Part of a small language model's weights.
Size: 18 layers, width 256, MLP 1024 SwiGLU, vocabulary 512, 21.4M parameters.
Architecture: rotary positions, no biases in attention or MLP, tied embeddings.
Training: a variant of Muon for these matrices, 547M tokens, 8339 steps.
Each number is 200 + 30 x the weight over its row's rms, rounded and kept within 0 to 999. Layers, rows and columns count from 0. The size before them is the row's rms in percent of the matrix's.

# layer 5 MLP gate, 1024x256, rms 0.105, rows 850-858, columns 0-127
097,212,169,209,236,244,196,208,232,151,179,170,245,211,243,189,188,242,240,206,209,207,207,176,241,225,177,243,177,201,160,218,213,154,181,206,168,180,183,115,170,155,200,203,207,258,245,181,226,176,211,238,197,233,211,220,240,185,182,169,211,189,215,173,213,222,210,162,185,219,156,223,144,240,224,220,223,171,160,159,185,186,219,237,197,149,201,239,165,240,237,171,193,189,180,218,161,168,203,233,135,189,150,220,185,211,210,243,266,205,215,228,214,173,139,188,193,136,206,202,220,216,225,254,242,205,164,204,100
098,203,212,215,193,188,172,175,207,217,169,242,218,179,166,211,199,180,155,158,200,231,227,197,225,192,172,201,159,192,220,192,203,270,190,184,183,172,170,163,196,220,184,188,173,170,179,158,182,139,132,151,188,217,212,240,230,189,186,204,130,203,191,188,188,206,249,189,218,188,226,158,209,240,209,262,198,211,214,194,196,169,233,185,233,185,158,165,186,260,185,226,227,201,177,217,197,156,146,184,250,157,137,198,221,281,149,197,212,174,204,220,221,191,188,235,223,199,198,221,218,135,223,218,169,122,225,187,191
105,209,244,203,229,144,154,181,186,163,216,181,187,224,190,226,212,233,240,283,277,223,225,200,189,197,211,211,181,180,233,189,259,202,182,175,254,197,145,160,179,191,169,198,167,188,186,218,137,215,118,218,211,256,178,148,214,212,214,176,212,191,222,197,250,223,178,162,201,200,189,194,112,193,219,156,199,185,253,180,226,235,226,193,176,208,169,185,178,182,224,213,184,225,178,215,223,165,226,188,208,183,178,251,210,224,168,185,233,190,188,168,190,225,239,179,213,183,230,206,184,182,223,165,187,198,168,111,234
106,223,229,192,128,210,218,207,211,191,264,172,215,211,132,242,199,212,245,230,165,180,203,151,261,154,180,218,220,178,171,204,244,176,171,180,248,196,213,221,210,134,166,276,211,155,216,210,165,218,173,156,219,275,272,204,203,234,230,201,184,183,242,178,235,196,218,226,232,213,197,204,161,237,211,265,197,203,178,158,198,212,207,232,176,232,192,208,198,201,204,199,182,236,210,211,209,226,232,187,221,156,131,161,219,231,188,206,181,209,172,191,211,198,169,229,222,188,175,209,184,237,196,292,218,252,249,225,151
100,127,196,151,226,265,138,175,176,206,176,207,199,239,211,201,184,239,179,210,218,166,282,184,218,189,163,190,222,209,196,232,200,157,168,188,189,226,181,188,194,262,164,234,203,227,267,197,198,240,200,198,206,197,173,209,179,239,163,208,201,215,186,209,192,182,208,178,205,171,201,146,229,155,245,260,220,194,203,167,232,203,228,195,214,223,166,218,205,190,224,247,194,228,188,214,230,215,134,237,182,230,212,183,188,233,251,236,222,229,169,196,227,196,175,227,130,154,230,189,249,181,141,211,199,275,201,152,182
101,167,261,182,164,193,147,208,223,214,185,156,132,129,277,177,191,226,224,216,158,227,201,182,248,214,129,157,261,183,166,235,187,157,213,245,187,199,141,210,213,159,190,203,226,232,173,244,203,186,238,170,202,277,162,222,199,206,182,197,228,141,176,153,164,197,179,201,189,176,171,175,183,226,209,160,145,154,213,180,208,217,217,196,172,224,206,187,249,200,210,179,223,226,189,167,211,226,240,235,177,179,240,216,223,189,149,206,187,211,190,220,243,141,199,223,215,213,199,182,208,216,204,196,239,190,221,185,212
092,226,226,202,194,218,201,193,236,220,242,158,205,178,276,208,181,217,228,151,187,182,183,244,217,199,175,171,175,205,249,180,191,226,238,183,199,234,188,171,232,190,181,241,270,180,202,210,206,209,157,185,216,210,229,198,180,302,200,179,169,183,148,203,249,251,206,185,221,211,201,200,178,167,206,175,229,244,196,188,244,200,199,225,191,200,208,220,209,184,234,229,177,195,244,234,207,188,170,208,173,249,221,205,248,232,196,195,195,195,214,178,120,175,258,176,245,251,196,155,188,228,159,210,193,189,225,209,191
100,170,187,194,201,188,211,213,224,256,170,276,176,181,216,184,147,182,145,257,187,199,206,192,176,203,247,200,192,215,215,197,222,216,202,293,206,207,206,199,240,189,190,181,215,176,139,210,191,173,219,204,219,182,222,165,164,171,240,186,178,173,222,161,204,228,206,247,248,188,183,244,205,162,195,223,227,181,222,158,163,208,222,191,193,179,248,205,180,145,167,283,158,194,189,209,155,135,181,242,225,192,175,259,191,173,242,193,263,207,194,179,171,218,248,202,232,186,175,183,189,192,229,177,211,212,229,162,203
095,167,224,124,116,173,151,155,212,166,236,188,205,225,213,199,188,173,176,214,163,134,203,177,151,176,181,225,164,234,269,178,237,177,176,186,153,175,199,171,197,202,167,220,191,156,217,213,195,218,224,194,149,223,199,161,233,255,171,237,222,185,233,189,197,216,196,192,197,166,179,238,190,199,171,216,170,220,214,245,210,162,255,130,191,247,209,233,181,212,189,230,189,138,217,180,239,234,207,172,198,222,159,185,247,192,234,190,254,174,182,207,198,196,194,200,241,210,175,139,223,142,216,197,233,147,202,171,214
# layer 5 MLP up, 1024x256, rms 0.101, rows 850-858, columns 0-127
097,168,225,190,178,179,205,163,141,295,186,227,191,203,261,167,196,180,183,184,242,184,227,167,168,204,182,197,219,207,187,223,204,198,238,200,209,211,192,194,166,244,258,231,156,200,261,265,212,204,196,231,247,184,230,244,153,185,167,261,187,211,218,221,243,159,200,242,187,98,220,217,145,175,120,218,205,186,243,215,231,218,139,182,148,264,203,187,220,156,184,181,174,212,176,205,198,242,202,219,195,210,232,196,203,191,177,183,201,220,192,219,195,176,198,208,182,202,217,201,145,187,206,196,206,195,151,224,222
105,156,157,202,228,206,183,202,243,173,146,215,182,168,201,226,146,189,224,197,238,220,176,214,191,230,230,249,155,228,196,205,180,221,222,190,163,177,169,189,193,253,142,170,200,146,208,198,202,215,184,161,199,196,275,196,233,248,177,193,178,178,224,265,190,198,183,205,200,175,185,209,219,207,113,222,268,193,183,181,183,193,215,120,216,163,209,228,136,196,204,188,228,179,193,239,156,162,196,181,202,245,217,274,177,151,208,222,235,137,224,201,224,158,171,226,210,238,187,156,228,240,235,206,205,210,188,239,199
105,204,189,204,197,214,217,200,187,164,171,196,227,197,167,252,202,224,244,201,224,222,223,200,220,254,290,177,228,229,204,216,173,147,210,191,218,151,160,221,189,207,192,185,172,220,156,153,161,189,130,226,252,214,202,232,194,233,224,196,244,202,230,168,190,214,219,223,237,127,219,215,167,207,245,206,217,167,252,165,194,260,216,230,206,204,236,145,164,188,237,219,197,231,209,239,255,220,193,177,226,192,191,228,278,196,234,212,231,203,164,189,199,140,163,173,212,218,235,214,97,185,208,185,178,183,196,221,208
100,176,167,193,259,214,254,130,206,213,143,174,157,172,234,151,186,232,182,214,173,221,161,184,221,225,226,190,170,171,196,147,228,231,218,237,150,179,258,150,245,228,271,160,231,148,222,149,199,197,165,202,226,189,157,155,204,181,171,254,199,198,169,204,193,213,192,199,201,234,228,194,188,186,195,197,179,175,145,203,208,173,191,183,169,168,240,191,117,207,197,165,151,248,224,182,205,252,166,225,143,162,164,177,196,167,180,186,163,232,141,179,166,214,184,188,150,261,169,215,198,218,205,187,214,259,139,226,174
099,153,174,164,180,160,225,172,262,214,183,179,166,146,191,172,173,199,233,165,143,203,210,189,211,153,169,217,227,152,222,250,227,220,115,170,205,193,235,180,257,252,194,180,166,213,158,188,208,204,193,199,174,118,216,224,171,211,178,230,227,195,202,207,194,203,208,199,191,176,216,154,204,177,231,125,248,178,188,154,190,221,161,209,199,134,208,208,230,182,207,162,188,223,183,224,232,217,231,200,224,239,178,174,183,249,219,202,192,250,177,240,203,212,146,206,264,245,190,251,200,177,195,172,154,240,165,166,207
101,171,197,186,233,245,224,137,238,225,225,189,219,181,174,213,189,193,136,212,207,236,187,233,174,191,244,165,203,177,131,132,194,156,185,207,168,175,190,188,157,258,212,195,170,211,210,193,182,233,217,221,214,235,206,156,178,200,232,145,148,180,184,165,219,201,164,172,169,208,219,221,228,209,211,215,234,211,256,151,201,254,249,162,165,195,163,162,179,190,162,169,193,206,213,172,181,210,163,229,239,192,188,194,213,221,179,185,201,238,199,193,163,226,196,227,215,190,213,219,173,182,218,171,165,219,168,202,192
101,162,176,182,191,183,210,203,180,242,159,166,249,232,185,206,192,216,236,223,166,200,214,196,196,227,200,211,202,174,223,151,193,195,191,226,250,181,200,202,232,161,159,277,175,158,226,200,195,193,186,176,189,199,303,231,300,186,153,189,192,181,249,223,181,229,233,152,252,231,204,203,179,208,177,251,222,174,179,200,189,170,178,243,146,194,180,179,222,240,177,193,195,130,181,232,212,205,173,186,209,172,189,249,186,211,204,216,168,207,236,186,203,240,208,188,215,219,193,202,213,208,160,196,245,180,218,153,207
097,248,197,208,187,250,184,215,191,200,180,232,181,171,165,223,186,208,241,250,163,229,213,177,183,218,239,179,190,190,201,173,182,202,145,218,208,271,114,250,145,233,232,140,191,193,146,211,236,192,258,181,223,189,152,219,215,278,264,184,192,206,229,153,220,230,199,208,211,189,215,196,178,197,185,226,215,158,163,186,172,242,173,146,211,184,166,184,202,207,188,213,205,251,165,208,231,224,193,183,184,237,238,190,197,191,195,204,161,184,209,215,183,201,268,172,212,155,197,167,266,203,223,213,190,206,161,168,212
095,231,185,189,238,243,200,203,151,241,233,211,236,197,171,174,178,197,155,170,233,188,180,265,189,210,216,205,197,195,206,203,232,154,214,218,176,197,205,258,216,261,171,159,199,187,200,247,167,228,230,134,172,246,212,179,247,220,192,153,183,200,222,127,202,257,182,232,243,172,163,196,239,171,216,227,185,198,162,187,191,177,198,228,265,214,268,215,164,210,193,214,216,198,157,197,212,217,189,205,187,167,195,200,192,223,231,234,208,145,249,275,201,239,183,199,149,237,221,221,167,226,214,209,187,217,189,158,187
# layer 5 MLP down (transposed), 1024x256, rms 0.0728, rows 850-857, columns 0-127
093,224,222,169,184,168,195,180,195,200,227,242,128,174,226,212,186,170,278,254,193,184,225,169,224,208,208,194,176,195,208,173,208,142,200,213,242,227,152,179,262,164,180,207,181,176,172,157,179,235,190,227,206,229,235,174,242,209,180,170,155,205,160,207,155,191,204,184,225,225,193,158,241,132,233,169,172,228,200,245,224,206,213,227,171,236,156,190,238,235,180,209,219,188,236,240,173,204,149,202,260,235,190,158,192,200,204,185,177,190,219,213,179,232,198,216,188,222,179,146,178,178,208,227,196,236,235,185,216
106,231,257,161,169,250,194,134,224,191,235,169,179,223,165,204,215,165,257,138,192,225,249,142,131,209,186,217,183,231,236,216,196,170,211,203,190,253,172,131,245,228,187,227,165,191,186,195,205,195,177,204,189,208,156,248,214,184,229,182,165,178,213,223,172,223,168,147,216,199,230,157,219,189,215,236,208,175,242,180,136,234,205,178,218,191,188,160,176,170,198,208,215,182,149,204,168,266,132,184,203,183,207,231,180,193,223,210,216,212,188,203,178,178,194,172,217,230,195,209,231,212,166,206,202,212,115,193,219
102,229,179,202,189,190,193,176,197,195,140,144,187,80,193,219,196,198,253,163,212,272,196,188,171,175,226,179,202,198,146,225,189,192,185,153,152,191,165,173,200,224,214,185,202,223,208,197,189,240,204,195,233,259,232,223,142,215,204,178,253,170,201,167,171,212,191,220,202,124,187,237,216,201,215,171,218,195,211,121,188,230,178,244,156,199,185,221,233,163,236,208,201,200,200,224,233,197,155,227,203,184,184,251,215,179,162,171,197,174,226,164,207,212,206,141,164,169,238,224,145,194,208,222,199,218,200,181,148
105,225,202,214,131,151,198,208,212,146,213,175,155,227,185,187,215,172,172,216,179,196,243,188,204,238,152,185,194,157,246,207,233,143,192,175,187,204,197,172,263,234,218,171,237,205,189,185,181,238,180,181,218,156,248,230,241,222,210,141,211,172,196,234,200,207,176,146,233,191,207,226,175,165,207,178,232,181,237,245,147,229,183,218,175,221,221,181,183,182,203,199,237,191,219,231,260,260,141,218,260,203,193,173,265,192,204,211,221,204,239,151,162,236,206,187,251,169,229,203,172,246,240,241,198,172,141,238,164
100,242,205,222,235,218,205,143,211,193,229,181,198,201,214,147,252,165,214,153,203,235,218,190,235,264,155,214,191,196,167,217,253,188,199,268,241,240,180,231,153,183,213,179,190,196,198,221,201,166,223,248,192,210,181,186,224,226,229,199,179,211,133,219,204,271,135,229,160,216,216,274,194,162,168,152,228,247,227,155,190,209,192,167,191,175,138,213,191,157,181,166,174,225,210,162,188,178,237,187,149,189,134,195,186,169,210,207,238,168,197,158,242,203,175,193,212,188,186,214,225,153,195,200,194,171,258,199,188
098,207,168,163,197,168,221,167,247,230,210,224,245,198,224,175,170,174,188,205,161,216,223,187,232,223,204,160,190,213,237,179,188,171,232,148,197,173,155,179,200,253,167,192,182,155,190,135,231,250,196,210,190,212,213,224,257,249,204,231,166,203,247,200,204,181,199,148,181,201,194,204,252,219,202,117,182,201,162,240,224,208,218,208,172,222,208,238,206,219,252,232,201,186,198,261,169,271,237,195,205,244,220,113,199,171,166,224,237,211,207,208,178,190,190,186,172,241,192,243,209,184,189,235,226,151,213,237,212
104,253,192,223,214,195,188,218,198,193,204,156,161,180,226,222,207,184,209,211,231,166,171,185,239,218,168,206,198,187,170,242,153,230,201,188,183,195,206,198,218,157,210,190,203,252,238,253,166,218,189,217,226,205,180,128,187,250,162,238,218,194,237,155,196,186,206,177,165,206,238,159,231,166,216,225,213,203,211,206,190,201,199,237,233,208,200,205,203,247,191,187,238,220,216,184,201,182,261,206,193,180,236,241,262,192,231,164,177,228,223,230,213,191,194,205,195,176,138,171,149,168,184,215,163,187,208,186,165
099,225,209,182,231,188,161,236,169,216,140,181,282,140,181,180,171,245,176,165,200,220,186,175,224,207,175,220,229,247,122,205,231,156,184,157,210,195,210,158,187,228,227,220,243,250,198,165,140,187,150,170,198,294,235,200,198,207,190,219,268,202,212,249,181,181,183,223,227,207,184,162,201,244,234,251,224,217,232,203,180,218,197,180,247,199,246,234,228,165,204,196,200,153,161,214,179,235,212,168,174,162,217,198,134,177,162,219,197,197,220,238,254,180,226,228,207,274,235,267,259,210,226,230,151,205,172,218,195